Part of a small language model's weights.
Architecture: rotary positions, untied embeddings, normalized queries and keys.
Training: a variant of SOAP for these matrices, 6397 steps.
Each number is 500 + 50 x the weight over its row's rms, rounded and kept within 0 to 999. Layers, rows and columns count from 0. Numbers have three digits each. The size before them is the row's rms in percent of the matrix's.

# layer 13 MLP down (transposed), 640x160, rms 0.244, rows 329-369, columns 0-79
094:631477560541567543555435480575566436477524491521491399536501404509457484522439484443517423605515466416470514519489546442596521505431549500534490574460496494444477510561490493513564412510485505484469534497481563525516497509454432365466479535
095:467498529450532434450492507480465560493455543538506502495544470379493496439439445511554485508439557580404409537434590467368486423525482461506525466532462546529428459469587396381506483423534623530607519489468499511480562469437563520517485478
097:481479485467430468448492526579527538539568559575527504484571424463418554452424569501453539536539500447532429557525501426572450485577377469476500481455528453594537504586472488534510559367511468496504409521475511528489544570414531574475470485
105:511429546523564485485576602498442494454347464570435413389527493548526483555498472527439599596496431504517491482429477512508506516502503566480508524374497475596539476502581472523445521559580480514602514510521590476524504578426515620507511550
103:438510376556461491446435458518476433549498579506569611437576521533473564501499541401576546500421497452485495471433491490386522528475508538440547571523479437580488511528533509504615515479600510435537558497519483476410476512429531461482536453
100:531440526433471534482519640558524469450495443503530557526451509447493474481445601433514620508521519521493424549461420457554486526570416432583458536525465487457472451575507483430424516483451528516483452540563460490467520376593436534459458600
078:519517520510554518488439536489582607425568530429477458490482449598532492477498512529495480537474507459523525487611484479528426506473500553515483440499592469494454502492580440479551421503463425481457470383552478477509471610486528414489478481
084:504472532550484578441459516544512483478484396424402521468481544473469451551523571670523567483527448505448548446485548406607459514548454456531475503461457483412505622484556544419506568522484500562369471551467482602507518489541495479570557477
100:521474463509509379418464518517542507506537470508481544448522499489424524481506555580457413513552579475514507557535509417365431563528471586513482487559452567577399477514434563486540450474460446515471495393514527541536444483458434515451423462
098:593598469530568494527435542507544442531528472472477468494524587555538447526453492568499491512504517431507537508538421564487502522541455540476508429538485549498584534534457428470547520506514504467517590570479546503545494479454517522405565538
099:478504490418530477479542576478494495542483499417463497509520566477408458549561500388550562469477549611555495411490491497539518453530464425564499473469442517508604534481482552494476460560488491466552413543539434512458360534502471468476538435
098:564518450485509460577463526524495479426444362487589462505456469569555552502512583459513439451527447494417468405439485536548502512427490491479545572372472522548451421400415467527524535569362534565541423475536526508471535469566468487480479556
099:466552429459507507483610511413450507599519422606459517620506494478538470434486488463468420602534458490628486466404485516477534509590492508425396495502520609512446512484573469496552544535466486552486530512556462581536467451476532521504547513
096:554455432432530467546445486516492493480486484448459469504487496450461496436445492486561526506584445618585486606366514431532502496515494533505455467554479586494598547578496461407542481452418556533416545529536457552462501472521549565536523488
085:525480505562443541445541476461393487525399494443511513504524487552545408507560525413504429509554535519518557490528499481574559440517563466613502455584555568466587419413457505496494477591528493453520435500429565461498546524489471563474504435
103:454478561504478574505525464596558500481532418638418519501410546438449465489481556575485519449491457566523453546535427480524456451587488460549383468471533513476558462617460497504549520503481496466521449509516490521622603609402543499489554592
100:597525561553581502461458586588514516455466519550605492463471485474513447509518528364499459465442508402489498517449406545563430387561537497405496532474411469471459537506548453466492518516477586564523486514562486562495523453479524481532484465
101:519529426460504458363560503523487475497513558522526481528571457505488479481494558511508518413495519518539480443575451537399526442524422452528475424544485481481502472466452489419445404477488444563509470510548498561453501455573472396530459418
103:575618415386475508486557487476527527383494568513402535507442551483418448438477573453528455456484473536536409416453600461460555577474495488379484542449535486495484492518473525524559460534477471538538402501440506421432495539451528488543531489
093:485497546460555496455552422417530474566553551467460432511525441523490628581542581492540528540490499475468576507511596384399551513550471536511510557530444532539472474500435538478484563557556477500469519504469493578536564471482473477523510469
099:574563507498519544520497588430478525502520572498562436530459419568566505474580505499499489455523448527526481500579464404546527489465443549434489502516544431606582524455439455517552427557530530537464439535521467499481537509493518509548444473
098:574492448503602475500421508409382577453595520453385496421533582495523517530560544417448477495536545491497524475551506483519494460515564526465478543461457465490518474445523539378533423519525541542523475509604442475505448565456517554590537467
091:515502433548550453405480450520528479455497434581491462507532478568410456567502466519463529456494523482549508478510591484476434483542383456465494514528458525537438446500466507566398584488512479445445511561473533440565531449535548537492537484
100:604562507482511529407472454512484568494519501542518461499533555452460448453535443405460562463447504474416441447516501480543597514494552530464492483532537583444476470500480529532488454469510512494540435574459540543510519514510605467479443543
102:479528541417548470532514601546528552514610524449480506534468499522494451612543461471428560593437504499475498476517633500460502547391398491468437486530452572506511464480484471479434483558466501478489518493551521507550466615517540523507514546
107:521499472362541530525533536453475502511509503543487577523524590554473581549541520520603480515513562457519497514560503488482458662587547452487555589488513398481431519566478530461473529569570509463408536486463522507480472529563481528485552408
097:533547547447469489450571535487474520503630451489498541498516380519525457499510492435475521534523507496568479574555458505537463406515508473544488459543454551508574530472414510526435462546451606584485516495498485511527582562416507404527565425
100:441449505507488540432438399451507390560479515431471508507545504545461453568486561485507484430476484559502522436562517460604617455552496496583429535523473478474426448562511477533438525575572541531526512455573547417528509505531570559460446494
102:539519454485470451465545437536571559509593588488484526513505529463468386451450513453467521452442503509442554518545476511590452483480564495517515443510472455445471456399536451485454504530511477529488493550491452498459640521525553498436393448
104:462408456465512500543458439473449482481490510526503468547593481555467501542548520335552629549512565504538586512483475477381400528504458516468554474482476530567470581484451510544457491498498458563533509481419475572562490520450399523598509452
106:548486487563538490487487506516495432479466502536502589552567502454525555497449459526551475536516511529598429626481524495550542442458512539449437435476477557580476482468488491533603526537426530589555492509520516444430476511487611485378551486
098:494519500549507475452509478483474531479515508452449445514493504492630555583478583522519409446531500507459505510466508504562584498539540604602582463514546494531531522493462508474468578493516464540425558551561415469492562472442543375480553566
111:521482474519582489582510472512477508478411553488602513384456515478422450413573471521433450469474480455468451516567611527465544548542494568527481600563510596478539455478533507447493493465569538577453486522527506546572479668480487525549488499
091:500506454452496594471498474441484482418497592505480535510493496480518450587518494464502504508470400510539497507455442537529491518495415528491553495479509555409427471472492543475445504449544563507536495457575514510452474529526554539451540563
101:527553412496490496531543543513537479413496482510442504524490523486517483551441509479449482521565418533419447463470418468569526578486564456508499526530491450450533481469509477514422513510467456417530525484483501482460485567474528517506435579
108:578460457494441511510451611495467432499536412423465567389557468513507514370561433403441608500542482516457460503540524440498455497600525579575506489437499471567468524517517542536508495427512511466498438513433545454494533472585535486541449479
095:507534493449434451558527572467454430522406564516509487382471465490588543557465474496511491476518537561548476502442547504588519569459584503426511445431591437463532538502562421551484483551563422526345507544448404482428533540455539468470447422
094:535493469472452550510502547440457431476516490460467530488459566485475473509469473349524431550480507436455514540527495604530460378523570542556465470324477413461498523460473519554499488394495414535569511542409530522544495585476555522514511471
103:543508442460503525466467543529478521442538386447384540535525534478466532505453446445515484512516526560530548466510469563572619482451548494478488489551541580499470498501560530517493443579413492471544567557409470605485479538510607529527490539
094:465560407594568527593569531514514464447513527459424459529487479538513486560517578435502483618540492555515581522479445383560523479437412568496513452566514544417406557438475518509473507514499563502439527442485563554484496423436458470520516469
090:463538498437516547449530445443538558504404442580508424488505458449618411531526498505442438556430570455502393437552580516539470606389499486465513441490447394448532527463538532510423588584535536537471468481491515458604561369468559495438458547
# layer 13 MLP up, 640x160, rms 0.222, rows 330-369, columns 0-79
092:510457486457448498515458515497478497470454540401465532501492572466551459439452458497440464537527466596452624503520478452490497489411463582540557388517544494517491517514585425584444562472540459443571474523472568556483508564493445496519488428
094:405436473578634576550536464481603464438499459453503473521512472542528524477514546487551455424567425586471537545503415437553451532511510462593528490502486532459414512467578482486469502518494495433481548513465483418406423482524477466540610524
098:491466539503490511512569543612561564489522455527425603557465514461577515502465479549471540503404465545497478491486466474549552572572488434544537574476546369524444390586519553426383499490466556488495499514471544481455547534521524484483552452
096:445511532537440571497486540647490496464569350535528569608500508501484575480402529499471511552527562498554533551492527494559490496524541486489515426435526455497494513506557541451647553491611465466435480554408542468536605461495484539474439475
100:555381492585562533514448472503587521445553547524516505530407590536512497579588493465528503449563551436486524461458494419510506483545463540549515546447511472591504455536448518529414539460543506480694460512453479466445411560509540509454502517
085:467529542516551539606424499546436427504508489571469540600522495525552521544516506338586589439445489518555548512478479536610471511480527497431498438503565491468468559530489495500569528424566479499490534536531540454475480513420438460405566578
085:375498451451503502431470579436506567387603517513470406526399516473379553486504433380456480469519541466521499495551412558538539430453491496559529504507571499607495468482513537528483571362557451483543456472507421492490469527507497533510502524
096:456487464409437543533527510552550446542497550476563500547455500470560566534499561452394465495509545462456488440446521490474457483481462592499585460595494540552481489525414496516545521501476480514598553522486602533500478592508484445528477475
099:518512497544531546444523573530531596442500453402502484493454440444497425476510509504549610518540522518533551487454551531438503502553551483500464511476512500438422594473543561437466458648539515451543554435439503538534560493452520429455535483
107:488407439475594500509563545567505566465426537549520552455490502430558530545482536416529673451451486496525477499588395458451510504485513487504562620436518468421535518497482533584460524567459513507520577559547513503470484537500540543516470546
103:395567532478428529509485464413532551428513501521507538527523480461537507583486462587476465503485463487510540534455512545475482543452465550496465518587558478571431476446517481520430454545604426493579394442522523519516514474497571448466547461
103:474579526449498593519542535583473543497531576550450506449562440456445508515451524479499419430552446433543557467497452526511480521490594472423408487499535491495504455561398601428570501463537453500447513581477516501527559543597488532509533481
094:456509518448581597519597535378426533464537533511484610573461447486569446503439479540458502495477466442496581479475462512504504525509481456415550441546425562593469447521457396528476486459546618469539501439522474530490498595476455434482516578
097:524472577553526602421516495477433486522543436540548502566506381471497503500522436449488460405512477565474457540470476485442471511503560503512484426504552437510414450502510512391540557473512476571492455575496547462548610552516438519570497451
100:450472479388460478506520460535670561463469491539452543457488557498510459520492539537454458480509488470516479447471486491496517481475517441426516530533478415541519566519469414495465463558559480538598568478519503551512474401353495598559484498
097:435632481562514588449499449530491473553469411437467434524467549473465576495526520554409552480423478568474530620405403407464466484541511487507501476598529552569465548454507395562532426418508439530483494500460581553550459529483462483531518569
104:459545551462481508408513414429554531578455567511475461538503563522559539474473440510440515424528491549476424576555472348466524430553481473474505453479509439513482544465465512450497561546432361453454489493479486489525410458450541374460482488
092:499529517485534471509419376437497514511481442554488626561453540474488490495485475561445469475445450523549611598490441400520377525581535478471457467496511519523485483562482498425403475539483523436486435511486496537512449452420471488476522490
093:511452448508453483511536407585579541511387441507526441549489519490524501500421444453477496510563430441508536541480475533549525456445489498520557428451479487515577499483556504443483462491469598454547550471402501546545537527448505462517509456
109:454446523438534485553423484459568519590493484446548571485485546470517448602515518503537491379488513603483510446561504520465483458500518460506507468591465497529536427509469524371496514526467492518481527538463565545465460441538464480517558500
097:440407497509499559484559523475417439538537578449500499402469440436469498570528434467437546512578498535474451547521559539443490516458529493436422477503550539495384505589446464469491560487486468511489477491600582559611529526496442534613522454
103:516499555534467512432470434461582502448596496535586621524503557519390482504396507482474538446521512567492549508479521568561475497504432531463511431505498547489462469569476529521431505433542526528397505486477514478455505587630498553558602537
098:531487585481559521480490549495465547430427592500568450474420575382459481547467503533522634543442583525380550509514484475468481463429505441493526493501542527576572527543483475453509494509499534470476475579471534505574505437530448502482550488
104:502516532553434450571530578494496534457551591453514503569442490474593539510539526502457599420494432539532516501531541482568478460470537462465461512430512510533528459462425522499458480477583535398434443481401497461497461520628499574454513495
104:486543566505509549449493507496463491391480507567470554540506542557515406421453531496497448488526484569446496563563526535475531585385482609431541468479536437518538494626528475513497434464479574512468495562581462569502436482504486463485466564
096:590475561473507509513498415480455486520612506520551454437526457372506447504443479453490480387534536446553507549484446452508464506468540447501443499475591462529537468505429498464477559562427546477455501536480449597529483472445401476478613469
112:518560543486445559484421482571456539456461481548560484454432504462438493579621495502445438466493515472417556556564472503437516548389468539403453491410492496435554422586450565534528497510495501486529551600572544499516461501536511452556485567
104:472522456493485455475588512541643547476530442482565529481496499480472406391530544557573504464523423446499509422475502546436515390519499513492465563357427489518510490544430554440542482450492545549473474546523596550513470464530495382567468420
099:433506503519556412549504526514463504459598488537462606559481493538512454470540570480466449600448412460557560490525540535493470548539482450602410498513544465524567502489445587543606455563479516528488508519610525442509474513536548565485516518
110:521481617499584418500519492590497419564461535557521433480521518485447463500465515497460522507446512490441518429555550468466470483537468537437440515453642483509480545539413567474574569569447502499567538532535502503526427505445438462517474442
097:556533365515492472554532501461371540491413522534435545513539528508535556450502516505369532450515561514482529517499511579542473520420423484504569507526427461549547492513479464500433471429445512515437483591522581517532473449507566585551449499
107:530537455542503503594444456500528487549470446559472533518565493492438457456473490436512469487409482567435533552486519524441482502455488405532492535572516471496565331555494506506468571434515565507554420529448399554510531425455576474512518468
105:467516450473489514454442530480576447484573532579507510586469571470434531568381360450508561468496422554503532561637431468447438510475452522496514489559475539475420551559563493485466558486447500522522571563572530583430525532457531554558497471
104:495501547489505574469530578433471521478522550414495543613404553524548541619461506453522569325533450459461406461614455551470523488451563548462474491515583448478460478443401496503527536545453511462539540533558449466511533565468506558536485567
103:425424457594541487513547534504423481481595434515496493551514469423503553463552489410434583552549545427502551567474601482471475490458437504511519506471456542541482489452465546622544533430392513440465572498456545456482506471478494412488472461
102:616537481444610519494595457476494482529567514472516476612568506502468519540489515472499512487591484471518495566544498483490495564372516513501364415585547568538423516526435479494580523524437587409558502455568585469428498517502477447491419510
110:402522491517450540492500487606470500415544556528554544583535633522552519459493497495555497511486507633487474572472450377480475477504511547421513504569497489480403349540505501405487548526464526468507487572504523519539535444462551528473607458
096:463448418532512541501498567581423494478513429503446477514466541610528477362551487521424571491547483485515411480471475468459452561472487498470495491449546406500584408598531533499435493476438463507513451573446518547534470534502410556539564489
096:426466522428513503472429562505572446409484480468554496480567551534512476577474450512566461430550613560465492462447519527460553543567443544418476447537546477535555484523444502464528532519418489511480477523561532471424507511499569559518510552
086:599625540387488557462540503494562478560446485516557571490502506530474455569471531532478454464409490564531450468517455517500473579466522436539533465483498575546544563504396502459460543480533571503463527526475524444489348470497464433519542511